Weights of a small transformer language model: rotary positions.
Each number is 500 + 40 x the weight over its row's rms, rounded and kept within 0 to 999. Layers, rows and columns count from 0. Numbers have three digits each. The size before them is the row's rms in percent of the matrix's.

# o: layer 7 attention output (transposed), 256x256, rms 0.0646, rows 179-191,242-255, columns 64-127
# v: layer 7 attention value, 128x256, rms 0.0612, rows 115-127, columns 64-127
# gate: layer 7 MLP gate, 704x256, rms 0.0794, rows 0-53, columns 64-127
# up: layer 7 MLP up, 704x256, rms 0.0765, rows 0-52, columns 64-127
# down: layer 7 MLP down (transposed), 704x256, rms 0.0716, rows 0-52, columns 64-127
o242 095:545469534475484452555493489473513442461467489529420558434426472467550492532405560581535473501594473488535526512487377532514516480520547518456506516434615481431540501521471515514478517459496531
v115 099:500483486518496494511535475501485507523479417509502513503456504508533432504614494446551457461509471509550450579514448425547441454525547501472464443529514494443454424500484463503507465496542442
o179 090:544461543491469560507535527482487454455477513518514491528416506509483434543527474511642548536503478504543491548457485457465409457582481472541460473491532481492502537548485461459589513481537516
o243 098:514433493497415534446489562452480463441443522497495454520487556517449515461516450509533534448466458553532468471596484447567478546480520501497433435479501505534513511524497416536534538432500501
v116 089:536466454536434497521551493494498560516498500483469449503477481473494540499570469475451531533445490469492461580492516498510467501517460530447566520470533497436510523363427478476567498479443502
o180 091:478515458511495493454500486500576541541489447482584450533484453498529523483479467457476485461471509445567505578463525534512498466537411539466494476515512553482513487436458474483563465465454486
o244 098:465499523497447513505462529512436506543464443516516424559502537481492500567537449429518503513467557430521520521514526516506544456517424490481526454472517530481550501536427522543538431549456466
v117 097:470516517508529497499538455530491441415533496535509460492520487483472453493541531497515476518510460558477544456485506452537511515480452560549448547506524529520456526516476513477494510476451560
o181 102:484521464530578442510476449529491419481505503475506484511516528512496379495596499503566505491551473573513548471485577519532471482540532530515440525433558507492551524545451526418515553468539518
o245 092:545545482454520486506525444567528405463548476532473422500523484497502547460565531498464549434446490449464561460494518482541525451502515509508515506516480521486553532474471514515513502461505536
v118 099:474456526584517435504547472528517449514501494457509462461425586476558547466585441540577452445528433487455517499469510472480532477562509547440532579523521488422564575519499507540480498519525450
o182 099:492493471574542470521522503538457487529547456449503387488523578520472429430586493493453507498513453437501519484506515520456505530546446508472528555529445427522548525483585445536498490505535545
o246 099:541520474538544572530476497466491551540476489491433426455446502460477520470581490478506484444502517416569527527489524527492499469506522496487491503488497472448509546463486424507496489476538561
v119 095:532452509455491504501506523452517491463458461469564441518550481496470509542504520503572424456492469476523488461467531509579439548498562516425493530478543440449504439538390542527474493515541552
o183 091:535473494483485520502558516503458482476521505459490468483526555473441496445506485542493375557445501519514560446498525553519479520507532480462541504523489487467528486463473531581450464487551504
o247 098:505523491509564492485563485498502532501525448454492478452572474488438468490507535494480499545458505555477519477526403501515451535537462468517509632506560425495519489443464546533465502505542523
v120 099:525461473467510495487517493479552453445475482512496404482439509403441532477500455532457504540513472525492531570510528517485489520513582602478527493421551476495477485538478580468593559443507494
o184 106:415519469489519539465487561491513560531511531470548522474442518516513506483520430453415495539484570522486493521487531532492531556545506530484549466539513578503488489513480458599483500519494530
o248 091:458573503504512564498462554517512512498487512519484490532476436457493478494495466447472485528528545464496535532462528537498506512464501512436472540507511558548503464513509505519494453455520415
v121 097:493532463523510461514462475488516531457458539529570428477523545612550402508461471540529523517610447485487482536484467519460426462513457454520548494457564415505511543498445446505473385529522501
o185 101:462476488532454528519524515450485582511551610464512516525585515572506482499515501496472589501551525522543421535502519523524470459529479454534544459438583472487596573478480458503521425501518593
o249 095:487466534521529525529532531475526552475488501506467569525459493506551482490442555504511499525605509535494443531510506476509395567526470527557493454436523473483622502560528435541537473480547545
v122 093:536499528443486502525491506524558478505507621506518405531506536555547544421520489492493573470460515480505531526488430476459550522492465465533517442579445422490484481501509494472478428560516543
o186 101:505422480573456470491506481507534536494491560546417402546480463511482585496471536575516538507521521523483477523513383503525527549516531430533500552558529447441533470517430459498530531556541514
o250 091:525443495495491529554532448540466527537483532449495532506556520556502485525521529455452505505509475545461517580526572554454513487503535532519463498467492494485492501485519501424551535489556537
v123 099:481547510582475588467467537426428517445466529539544578550497576470541533454489463521462541550517483523586477504468451536517474457492504450562443499440512483472501446524554511507494525478536580
o187 098:490561492493469444492553466471438512488546544521561516568525519499465509499514522542523576502471435448459542559461462578515501456454590449541490497478529505468549416502541571464518519558472485
o251 094:540651487524476491460545487458481537503489514492545504553580510499472509477541497532469521495508464454485507436522607545508462515448534465517490475497472417416516473422559510527444503544517516
v124 101:486563457465568522512482497509471534459436488470543486543476587409490431439517527486434501544477528496562508416482486502528479416589503499498476572528527468535514566456455428484466486463448468
o188 102:438547496436501495557568510474500540436474508507455474583534442455498374474530518532496470556505566490480516502445532495546474448503461404525477582474499495516487524459504559443556555513471529
o252 096:510521527475517509476503401507514509471553509470487482553497413430571474553548457524434485597492518476363526528497575479467493460540460492492504469454533539437467533452500581503494533541477524
v125 098:512483521438505483452513512535469465464460553464509547484503513590494472513535410491445477409549465491549478436503525518514496517535484470533475445493586463455543550512570521516425444542497488
o189 119:472504511406441428488468508535429505491525570460498451469529511582486523490578492485467467449514486439532503474528480473454480514472441501541490415466467521490550529559596514567488462534496469
o253 077:480419531505479454516518454493481538521533467515537496473550473495512488504506426472465519512600525462458529448425450515453428444544425539571457466542480463534548559492522484514494454515513502
v126 101:549486456582456422458512432465496549514457513503453583550474478462518507520457537538584467453444546452465574521469459488532467534533523534540472441421502536469557468514467473496535494526571535
o190 085:522536453554547502485600424483513529572483487555462494576544461534490481457447508515522503539411535484419538499483345527522571484491519483584510534500472498527493452464427433435468449531520452
o254 109:510581438546517483516556486513506565483478539553468489501466497500439495432421467493494538452446509447455506490486451510577478538438547472599536512553517445490489482473493435473502464525508512
v127 101:518457450542491544530471515482518399535516485458539529540455475508542486495548535524579485394422464489542418489511487477415503440494489492511489486507509485519446563483541565560555506500517482
o191 096:519551569564535506516524391488500527499510539477448462500445514455526493508554536487477505484492467512527516538532453494546452466476452514533482474536488389469443528514547580511513484434526585
o255 098:562508502565565481517441501503536539523480474476472519480489422440434478535529513454535498567502508496545438502481441507491463505558465391464498527569531449473497501503535561498537509484549553
gate0 112:461524553490514529521457473502486546522456459456607487529505480482539473585550489495531473474514490578542512541476539481476535479548536577523515497546560498490545516473520494553530448499532561
up0 107:434482470490572423471506485620554455532522502441499501487509510472476496441476466506487521507493557428528491463539461568504561536463429487497548560514458503653448414470435463452480523497435437
down0 100:524551523490489505502480524555419527493465527468523509525586538527499533470545480490403512490512453509515485474525418495500520459493430478524478554537508471528529491439530516497478418481522512
gate1 096:549449452446447512462525509555470457510454397471452546507506552492497506600507521476460458551510482531470523453593453521446455498505497433494512455543426489502536495453568497562547541443463575
up1 096:550417525472460478478578450500490514506463522482541516570511534484489525345565546598455534516500559503515455537559536419510503548507498589505519538447470528513447449522418478477489524526494452
down1 094:517446448461454487468545477560532572515448451468505528548541469550466500469513541517494510541566524473497553476503508487479375545552444470502441551529498475481516528490502541531498479470525526
gate2 098:458464474465506518475466418569508592465481382470501529530480481453503536538504439400464465512512546505521517552416483576512487523527487503526501481444501489445516433466487478508499436487495502
up2 103:412566496525505415472521552483530431465513485500511478417462443549466498488461574529470462396471538465496485556562513444454533468492504539473501481502549466431502456420456452427515529478529474
down2 099:531473518506469499488499404505466536533475489499583484562517499482460549502509459476569487522475536494496508468459502513584461548514538509525483527495515560508525442489513495433505493525539512
gate3 099:559555541448555423469515453520491457484481493463514544447533505483609520454489472551519428458480542470506516476556502474489477473483560505517506472459523516468520483430483578504481437557454485
up3 104:520454544502491496514487525462424576547477485517511399471454447464458492496516542471454503493507494393566505478430443511574565487540517474479514468557490517523512527495498492490593475463545509
down3 107:552462483495465489492494584504580422474458510536472493436538488488519538532453459495471508486494525481526502525495549497561488515484548515524523544509501463535565482530547453433496517504522519
gate4 109:466485527503478477476482470510516430532511509518421550520437485476551585583536579511514471457575504485444492503498521581467554494546583587526509434520528552496484516546548470496448510467533479
up4 112:450583449495485535504548524542485558534536509506500495493518521510571472571527528455519529470552545454503553471406488486509544511515512490550486510553496493520414583505535532464461518504561489
down4 109:531444511550521478520440520503505550512496527501431501490477402617512511525617513469444458498547544492462475518512521528562532468481473478444404468543536536559464522505552497470524519472471497
gate5 098:448491559504484516487448489498564482481463530573506475503459483477548491485509491529544540538501530521471470493488513467501497597447495470568475466436454521500479473527523442461486442595402591
up5 097:482425570514497541522567553524478479530438549569544513441535523483431536513452513494508505502472571567450420492471493481525452504534424566529510582528491493472449485434489477490514563441449541
down5 098:480476510476500471586434534505545475436524424508532478536459507402508483533464470459572484469540552424499481483470529535510519525510538486500506512462433538463465555505490453472464516533475549
gate6 108:501463484531410500505545436484516566480520484524428507523529568455440539527477489504490502555507511504503489546451487480549448531524495587566465488496516446477506531534523520503514562515507589
up6 105:460460485475561565491483490447494452526487435468545495521458519530429510446561555511461532539476431513585535488388538484528447481543520534472470408475494474526525499469510479470624522498514422
down6 104:536496509592469474500458450565520503451437467542508511484465440524482502565499515466550475502533475512517478527538467479516441537479521435473529540442566399489536471512547511491483546588491508
gate7 096:482478486428527485466473511437547492524468477471489524473552433490475482537573511505439507442444525497485572576532447505475410498473516514566432386486501538503532484532540490525569461440549567
up7 104:525499538535528417499542480535502489461521510401476462503488504484493517459491526525558504499498508509484524476495524485424556490538429523523555541498557460540457534480489506560426423493515497
down7 103:503484524488583519456488467493480454489494490468506514512455536437509521535481478474455465491527534443492581526515447464538455439453530541559487507568540543438474523468473471543511419512508516
gate8 101:499515574497454522454507498471537531466515437480572437466512568526435430544490550486565553551497543527571557450574513529482545532528466501468450543484479562538419439508477598501548493499508473
up8 103:490456519484490466498466477464532511473519490476446513525547469520562514452534669501447423550537514478552488489475518401511528565496543543495519513484509541471492500567539510479524408526461548
down8 103:483506541550490466477457536470477430566495451480540512500506467497484508493511485481508444513529541540523496518519488545554469504491519493526522522452479525549478524499517507508591547470463516
gate9 097:534471564587456546485459480475458573506471496514472469531485499414524415502560419485525599515535474483466534435533479489495492488460526469534514525463491478444498474436505570449502540550469510
up9 095:544522550467471437560439395482570452512455552547487481507512539449498527437524536468565477505476546446491469566539474536496583510546554453573476432495565506546495495526417504490508518400468480
down9 097:505493482490540515499484479464477454439486522456520550452491451513515477446506526445511530418509561581457423497548447468535484525410476458516475499498559486437535468499461475523511496447523533
gate10 096:462464505554498544501407498499519472498469461410517500452481505517436556519494422532526529452582542516454507481495479560405483519421524515477560501527547464486508458595522512534437462495517542
up10 097:493512483538509423474461439554484416553548472501510484515567490488514479461497454539452486476500534501452460400539550469491509424460545525487555476488484521483458530436533493466470548510493501
down10 100:510506514466508476488539517476411430510537469573497521502521474524430506441497512524469499486462509456526536480442537545559472477478492488549512585459491504502428454450515434541478510520445420
gate11 104:439477464481547510502447540493469542503449521473506506499526479434473518463547444528562523500546501494570530556471554531518541447540415488491534490589489500468546547559490472483514437454529521
up11 101:455519470440495504479517466518477545550503525492538497514539533445514472522433458462490536451570526535483467414553482476547574453516488464506472479480519507555541448469492474584488471496481543
down11 101:489566485491475527515550531502459599519576549515463530510510505486423450498484534487396505461536492526597495398457421535484473543529550518587525562487527509526553498493533499566496453531493453
gate12 108:560473465462483419450550499522545486478439514478559553570533480521476443547457504471530503583537526562453602541485468491515469579479508505458508510454532450529471474475520551468461501552487518
up12 099:451461584529536503548521518482518522476541455417549496455508549553498514490508456515409502530512411525494450475472513485476413600518480480484429506501545468407430536484496519539493502476453519
down12 100:490559493454551524457531489509539543514493539533451475540558474563554474519504468512488432470522539448469545532476505476461494411485489519507520476564526556501453466459526479475480518487481476
gate13 100:444491566534456488442460569425537533551459555500427438581472490484525482470511483493512498539571498467486471494550504480523610472476494448564474553512410480497489473517446461490548566494477516
up13 098:508473414501489483529524535442500570498519467453456439587465451558561481572520509438464531503516526495458471519486529480456445467435477573450515471546481508473484582381488454466495508488510558
down13 096:544496533509481535494464509505430504457529488461517502528501493492568469532382483453424474485501500471382404543473447589508541501438445498559490444530474488475502489483515462485552530437494449
gate14 109:485456546486480520466534575464563567496457480433535535450402453482474499516534542536531481470488454458488504513581518502420501545468543507505515454546464531448474508465461475470505424462542578
up14 107:491488507437495459524476475560480485548574475511477530606524520497506531465551489537477489467494555464530477500489453451484498414432465470467573576450519496484533382534493511470523496533501524
down14 104:463505472499559461516512458523515509498528520565484525558570516431531467439501496495472537428500534440529492593467469556507458418480458482529478526501518475519529487544479530484539514495527521
gate15 099:489481489570496426484572511481491520502475562474523532558512539493504449513432569544448483536532539561551405486544472558521465503475551514543539518469514498509502515478499513543516409498523483
up15 104:528499508540492530548492483507492449449565488521506488509509583494442537506534533439470511463482442439555564470532504517481512410491579532492550439520453488489501587529499510535499545499533499
down15 101:528440490480498470498526503484571509586486505471506523511517584550502575448520539547532519518488510438493519513517556506528580564526515524438541511474534511474552578450478463461463483509502487
gate16 102:477497570463404484519538515485556532534496532527453493577486550441523546537562564521561542496561503544423473539537521530521510519498574555505479463476433521468523479486475456450516511493507435
up16 104:508508441441553509517586439510529525501522527525516558534541596481478561518471543497518488504506477520468597460521535497459547492459514474469519535470529517500536479473516535536460477506458507
down16 105:580517438494540488497504517465533499456499520485476453489559448484479437552451536499547498469577508552548531531498493472426489424523411459552524496532404466540488394462484497549459492484504432
gate17 094:499554484472503509456478412502520482485492577532524463463441551578548498496480508514520574496508508525479541444498481571494484531580493556461575525459490530470508539454450470493409493496459455
up17 097:451545492541511507453482391452464517480486460422440573528495484501509435513526489555464512489495522543476540476479468535582501520486472479502577512525464467464449549398536517518409498505489526
down17 098:539545497520548533561476455518495495545580544459514520479483598551525456460489488439523523515550518465469505518536373440462512550507486499535478534548490518516490482547418487527480494492443500
gate18 101:556475484515478496526455480501557495544520476504478537449497522472560565455499490519559456472499525576492552528492530578511475518507473469526451513509465489434514487560461457497474435447497521
up18 093:462483521588558532509539460512505470525495537469494579462455542468464510500519524472561488578474491590454536523468469447508566536522478548482506531451456508554571498580508474614529549518491494
down18 092:468549438450474488483480529476476600499515510503522452518522481454535511554503495579482524531551496374509478415494398499513511494495510505508567472489526475515537483417457560449478479460451458
gate19 104:447509506512512483434604486431430472475544493475533468504503428519487443528467460466492544526576510543478523459475478530431521443471358500542576447514396483447582493443600489536570523484484451
up19 102:507562552525454473489497467478535522539547424401502479504544478577475537555542497524450469500497501457463523548437470491512451511419504351552513507500470484436566505500452516504511476478493478
down19 099:482489477500550556512509480469477501564480462520568439539481482476564544500487523537489572584481492513554512488463599484544495509435490499454502531487472477540490527437488484477504527524470501
gate20 099:561457496549579432506510478486486527565531466465456508529537468450589500528481493542439524595530492512489513559509467514454569516450445548544496504476469526467494491438506491503498521549498497
up20 104:469476459491504554477455430509480546456591478520500533497516467523482503585569485517461524543472485545531567471537546535550528443608483498465506458476457476484480504552517495472480624447540564
down20 104:511493532499492459459561487431470508489502526563546485529538503429573500556533439537515517565466442520492470478471526472536619562496536467439430519461435536493550500468522544522482528523527491
gate21 099:442482497484489423452480456510582454512481465503426536528524501511464533496499499514539507489519519578497479447465471451479469490502513510536467500522441499415507510541495471491518534563500486
up21 097:510458549459440504490485460454469484445435575453475465516460543503580401504505469460553501497482411478539496549504468482565511483491502408560526504463497492486454464466505494509589507558452464
down21 096:533634554475536485588514505495437581417484531474521535503543416534530534491475541491430545490493510499541482469555460548514514529488428552484580522544513535530493553398550556486539384463532524
gate22 088:504487550472480518466458535513497489477468504514522523469499541535428548443471524566548494450476513512474507495534496422427507539579466482519502541564409516478481495471468461598532501464484458
up22 096:466495513536468523503506498520565481529499534509497508545432423467503486487571433548540556519458465557429436506477520560528498493504465483579517477494421503523463531487437546486530526530553504
down22 096:497554494524468503541429544584476537516467595511549497484528549517507495448442436470509534479521530507569535516494484500445511517454529516495446565551541537511497451491500451477473480542550462
gate23 097:563471443498455429401556468479470435535565515435482545463479506567556515536519467483511469449452525509437500485547513553450485479526519579467475421480498520443455501487513538462537511552532563
up23 102:504489533475554522496502509491451481537485565506550443479535441439556525505477537476485496451460556391569444445443513478579437451436476473579516550484446548561550570473503505480517515440500490
down23 101:561510457478510558496451519433512540518405504548436475508489508480495467525509570483578467494531399563509475538452542531497530527530512483452423523475525452499498499554507470591481584570479501
gate24 095:491498550511466506476469462490479524475472520487480507537485510441458521578476494498479501559478511547511573499482438464444510502498606480510499462490518445449491515531507552500538534517497503
up24 098:486537492479426511467473551501453499527483521526463454469468499443491522505576548422506505516519468507469517458474490494595488508501581553528461542506572453439516478485520459411424501450444496
down24 098:422541484467479486443442446491478474458474518455527463454454551451519445431550462525451527535482438480498457468491414506520508498474411478547497540522534513509519492394536480509464446496494478
gate25 102:464491499478424492491527554461518561509527499505546533504504511455526535470498505502498473469514506429512523559567568519572499460485478466543551521527533413529498530515477460440525496471506433
up25 098:475518526480552449500530545493490564483481492538438492515473646548423555531528505546520474503556515538464591486422501518541438491492474507510546450543481458497439550539552505465554455475499464
down25 098:375522500476458554559532439526542502491529470514494544467477539484522476441498436499465505434486521491463530551529504538488480536442509511499521522486579526585490533447443478569544437511495504
gate26 098:507414501505529509490442548469516498449486448495522457502492477473517501501470423531505464490460476494467508432484513528493469625557506479518465501499454512480478502501509530498538482501460519
up26 097:446491535497443505516468512438461500515466550475503515489489463571490570471456528508503514506552533446461421549559546497475590473478563553454568557508505536510488526430475463486451529525464459
down26 098:532498467505479521482579495464469567504509474468419499532494511500470479501494500525468496538461510512431577567458499541506553475492469509454480535516490549508503501492481538437494458503533488
gate27 097:519435486522491503482470483490443412429509484437517493516488517474585541561485444530582499502518466579448506506523477491487558514541504500489499503507461557558489461504421516541505522535436389
up27 095:531487507508547536486459470419438600554539503522478505504545448522517471538516499570537590487550457516528453439440558525458463573517492454510522432541474479447504450503572492483458481554500500
down27 093:514441503441405513462457540495472453442440530582507499554450515494568534522450449450518502485511497549484496480490402490538587465481519533482461488441517515512518519537470505541578545524476479
gate28 141:479459508522476470444516585459493506495471542468494485494487493449490494476550463435536529503516500516482532524464420497557503551496520476520489517590515442550538491557453509553542480493501421
up28 107:505482543564564553559470484451504487507544487450535526496512457567467509476533555515391495458513504440569503485494580561465519491452490478506457574535485473485451489577456487402489539401547571
down28 111:448446490513461467527552571544475486510529509505515510552456524444487504428548514439544525568476523486486538479507315474554487541508501471472531463517542448539522489530454495530550492535458416
gate29 109:514440495473468467501509566485469538462499439473440501498528528518421556543492504506570526487554503506484442482549589562463541510488503563538540485444438539507532496518468533527527589578501486
up29 111:583510509528479546523520474442512474482482489541516474500512486456550484519509445462521420506450553514507564471486469571470473527522460481422500471483539491478450466511451550461451527571417466
down29 109:510508553546521512502495450443506521567511509488566551483449475558530475452539471490538444521455556448507562473474540440491516534479499479490475449550515474494531546503530560496432497539467403
gate30 096:416456456489505494431479457505496442513515530523487493531520600450603491477477459484556520492506548480465578487509510450465584527492490493522535431516487502529532471496503470453455474401439474
up30 092:497523492470452556489463501528502505457542440505480466501555488548500520512484565367505445448499406400482507477497498482521496475474517581439433514466486513545556478498474491478491488553494503
down30 094:545472564497502504574502525465443533471522483505533504465378496437468470494465508512552566586591531573432508479508453531496492486485566429397571598458534444472516485503496495528596457505521501
gate31 110:462479530481405559431444510460500567409492502576484632550445487392482517519423500505478420539473511504433527527498480458546456519485507501542538486494487551556518538416494531488574475534484536
up31 102:502527516484497518531557472506536543571482510503557511488449424468486588479464530459532475479455529437448535517520507467444501405434503484556504427515504510513506493492484501442505452525416479
down31 099:486493517567478565492458428488534532449539464537532533510562526505426472483583455483532444561495477494494554537531435456521502525489529506513449454500479558562538495482462508474546527510490512
gate32 101:440465556507446502470516577523449462453498506497531422476505569457487561515518459503491515552463419492431521502494503530551571482490491495557577522514566435505486538565521469461472505415493465
up32 101:521465477508516500506463481452550506477466424499554558467519468490441411485502509415524513528570514509496462493524497518472498447484437514508496386472534481512537436556518502526500473580548484
down32 101:550495527499463477509439441529609533521558461475488501476515557549505448477501556410560499392550528550534505512488534459520502551504503454480511489546459485507462501512487538473544508540460475
gate33 099:528444493517468476483498515462489443507519443468513608465472453446489563542455472529511536534541555482527512545532551511512560549508536530494469460448497567509541504520493440493499581460528489
up33 102:507497456454574472532383514509489543506520458480494607548385472522495554459557542510509500466512463556534494524473486441542532596553573532502496519441500452600485459501504511543460541477518468
down33 097:495501492535485526473523474542437539461506518437479541511574510511430459421451465516473518447472531522497446490486437419406525508500485492525480484534503476524519532512501527527547450449467475
gate34 095:472469468487459453439569543531506497529495519469552444480489429526519505542534466422461585508601470528538478486460536500518561493540494505536528441478517493497576567468491437559489561514537551
up34 100:489525502439462470458429525528478518515447510515453470510530467453456536487468559405459500477534489441480450466470489524557428499497513587479472495508495526522517483592464475432509451529490504
down34 103:443581474496523442458508534516519489485487515514560483492494462511448504518456506506483496555547485514530533525488481513448527530550461497534544454494485427506536443456499473487494547528505445
gate35 102:540525520499500516451463579484606440493460440537566483468419498488507499546512491494505489524531504486479517576474530541528514544530439545435521426526501489519537443539483513526399529519501504
up35 097:503518500524484502530510447576516473553443483485416434508538527487448496495492461528464484507458502480528486464478525547519477463474525420467484474521582486454511498465434462537510489526434590
down35 098:485583510535507541484438502508465496518531535557508534427478466488459506544526484510456512444517548540547488540504550449453528523515528465566480449476494498550458513448472551520468526474454459
gate36 098:490471495511475472446547508439481506494442500562517459570476505567514518489502557534406504480463503470424505450511460540493488582470506517561494485454447473405496482529472515557498539475516521
up36 103:511498505550572464493544511474544483472504498528491505471520495510478521495431491520464490521434512525414501542426479442417501500547568516471489406477511458524429445463521564475431471483529564
down36 101:500439478472516462546438515471592471481523529479531554511519489454488514574462446501536446442488532503463465485494403512503527468500521471500489476471468523530418548538478468521486443483437533
gate37 101:522476497503443501474526521510522573460505528548480507490491546463566486435514501527554542518517534609472526531547491489515479511517544467510498506593556499548431489502493469490551550514507555
up37 101:509542540495512521503482469536527579476539459504448512437441559445464556516476485433551398497479463449479513486460441515493531534403509549504512556512487480460534513555570512507535508507498499
down37 100:544537510425541470467517414515472450513487484471515570564508445500508477564501433505464504490501449500431510447506505540451525446488476527478550508454513511463519508478466540573500453462463532
gate38 095:550481555573496513486479512556516585515549484497512614497539467440507487506456463504517502494508550441512483454508526548502515491494502535534477555595519506499530501472514473464542559523569493
up38 102:467473515534556565481502462483575482559453490495501535498537466527448553484515446497492520429549445502559443512474556472466500453453454504506553538525478557540507484514496476491501493498519579
down38 105:554444548508516491508530483509596431488520550424501554460503507519479569465524459483482506451535466460492530559472578464487475531574450521573514477545420487573509453525495443505494501433573536
gate39 101:464477447488518472509448477494565560515540520480557530522512500510485488522602498490501499544528536573480499547540597497523574575524555493507562533410572527510453496494476497491623483536539494
up39 103:552574497466513502486491486507535491435486522485492427541487544457517510521467528447547505512500539467508481575492526527474521528467513531507496548520545563515551511405418475502500419572462509
down39 102:515505511473492498507551500532484477433516486518544521443506523515511527382520502505465608488489495449500480440475455442579495516471461493487590516514431493495546569537497531472477454452575525
gate40 097:471482478433507462439535508480516535516484471429511412481516482504440466562466532488496539462550476545456467505461545465482469532563499541471473449523476556493547458470486480514459584567441502
up40 100:423468520527493565471500517482465485530455519499532501467535489509444505483426462466512548538514523571494428512533505528504477510453516505514455576446507510492459567511437496514450560543461505
down40 102:488487494485504570436512506513523471498488392429473580541491507518464483544443540484527403521521568484481556508524499392463517484495512518459527491565488501463497424453471431511512498478484500
gate41 099:519470542552421516498476499477528504495463506559492485500421538574599486444536471485520483489484557507458530553536516517555502501499478551518508452568493534537513590516502433501516492480492539
up41 090:496515526496546419453501467484508480468581486434540528516559476420472506524459536503506492551488454445455501463500429528371509502472477490522410510475439538491481444512448546478583532484477489
down41 092:515498528474465518562454514464545502506585490507475506404507443497444606532482558512502482491529554450465475538497485462534495529507534468482533473534536469524462527515524484510517438427459457
gate42 098:533479541471487491419457610494489461518521486512538498540460429518527468484555493501482530429495547520467487522515539496505505479462452481524477568537507490541493549510595457550562499537568510
up42 105:530495472503456459509534535526506521509540486538470486573522403477514463486543442449550538401617531546494438565477525446600522506538379539468498584496424497460490490499468517500528509495517469
down42 104:470523516483399507464524454584494475492586552503493485519513481561437450443527527514513574419543500496446519442540475521596533522523510587502541525467503553579462510473506553460515528437539432
gate43 102:463497520453507533477463464508508485504479494590492532560501476492557515540504439456484504515538479526473513483467509511539523453458484570480512471440482479561451570475462464511491408522460442
up43 101:541408542495392476484527517526469486532530573539457467484465480540502493491504493569428503516531540517478400464564456526496441550520492568503602480552458466459509532480517556485491502532457478
down43 098:545583517490466471455471549514531482524550515489530498501531520514466503441460494457432476502513442507502475506508501469472451602534483480518479527584529518558508503431479440422554522508446474
gate44 104:477478524505393488474523404503609464490524476473471498522504486452542422553510526482462523537492488497607503471457522523497518513483420468532505504522576510580465529481510574536503469562468507
up44 108:581526596520554591517525515571482508479459508488479487482412549505499543578558511477479471514559477526519494449555531536520533504563493574474525583508527495526541496407498537463474509487394524
down44 104:554511557525509490477447452499543542540493473473497499507521550491462444529436494528484480556488453448515538477566517449495502563525505472580518526454508546455467499490429582479520495519495466
gate45 113:512470517450460509441476480501512540473558502501436517478508483538482542497420513536467574453547504525499502558546479498489485525399541466572552479557552555433477485476424503500510479497487547
up45 101:388495469518522520493551499494536475442492467528530454528552584552501477436461503462574510523486498479559455470491565513486466466490507511455493454587476517473481558473437465574485441517435508
down45 101:461569549454429476535485448543530523507461499473478460510477509441473441499566482491467571548546381511408432546473494519479564494541452499454458550504523511513450455429445507553456540435492483
gate46 102:507468467452466477477482512489505494498508511509540504487438462495480535542470484467500490562418564495514532542512518497519443445478505473492503529491579507484471441534515538453455488517538531
up46 099:355532459492537575508518537521512475437562460538531549485475504468486508580425564527522535553471566539495501446525510502442447475491492510503465456521507472483502520523447407504522580502541485
down46 100:416535503458525509448499487499465503396536489485517528497497482441484467521506454523479486517468509444481519491553493555493543510559506504447557441405500464522541498419359451481532553490509496
gate47 100:484484513546468522506539548512526526514500459458476500507478494458502516456490451555521486536496485479517534494505519661548480513549443468496439427526538407478406592479519473520523492477506550
up47 104:480517500479590442498534508493538524460526446515502540444521526489508526505499538528494498535485472460494643476494506576481518471581496516481508433558481479552503478557591510586536467566529441
down47 102:523548495496468432511440475429470519501506537525527492532464456450527491498511502528457481463545462510522486509515508458437526464485483544422461556494448539523589471461463537455593571498561514
gate48 099:531460445517465516441576535492497490517504475517492520483445578492434591478456504469456458417562485415427516484551461547528524479448489508483509447504496519536490507553524468425520513549560551
up48 102:511506484567516435469456509472555471495437485556487556508403463508559473463494557481498496479555543492500526597445456556565519469549468479506548437520537541525449481552517453493508470470412477
down48 102:481516473493432493522481482450523569458485512520510471474453530514495501510515432519460487506510500459578472472492435504425492506512513492556546511443462536563555490490448544560525509574447533
gate49 106:474450510469528495483519521523491451514525438494519501585511519459499490463487447514558559559495499552535486580538484442456506492486511445485510476491527496523515510441484542532463479550511511
up49 102:520542506566530519469511506447464537479501516538482535431454514477546472465413530517492493511511526537513393517531513507571501473524457519503411435509524565620521574541439514476440480491497535
down49 101:512500522529438509532504496551541488569499628560458442505519493550524535364515483528498488504480510504471469517491551487519533451547483450566469549534500430506553512561484542499551490437459462
gate50 100:521460549562468505494448484524579530505499491536480549508469435492560425560522495516508525466536517535462493476486501460466485509556480501471607497513561548453502454500515456555542459556451497
up50 101:462548556454510452485505438430462565506490485461469453545534493520486503508541493508489467489559546484496482537489461495495462610490490469515544480462478508489580519577469495513575471520523455
down50 102:505546502508558421494504546532481509486467558437408544515433473523515526519478458503633539435460480423497465430437613524509453492543487549491493529510522499498487465472439564480546464481466486
gate51 092:523463546475479459556478478506482487518495544454460489448533517445537470506468472507533503502523458537448513483528448551502498491548508550513442524545506477557531500497625511530443538488502534
up51 094:520519553482441497509531571500513524428451530485544565446482466492505470507466425461493429550460477470541543507543525568534550431464469385463560552599525511478497499501520498459494522496430389
down51 098:519494437493491427440462471505534584466491526561530503535545533494530505555540530529519554516433546468516453484552566430529413550476530477494508412466466542464475487503383494494477482526474542
gate52 107:476475489442498444481494554556568490453532476493479535510491526446516524509487462512503480352474546518441530500484539491518477520552476496508522509578492520578520449511440459533517515515497489
up52 105:498555408438510469497522503544478507488512479449504521565486607484524495476542428484463504428540480475510520506510532501548530493484518526521536478497521531444486499470484566450481489525486508
down52 104:490462517475510497520473518556519556522518526589493456472489505456542513414434478478513547423510516460443481512450633538490484524487499502443526462579521505541460515480506536465480482548521482
gate53 090:514446450451501412470504572500480503529548545484440446453486498469484454470545461559539504465477500418467510424550477477480419461498442470444481497527461537537558539495550484544518483480517535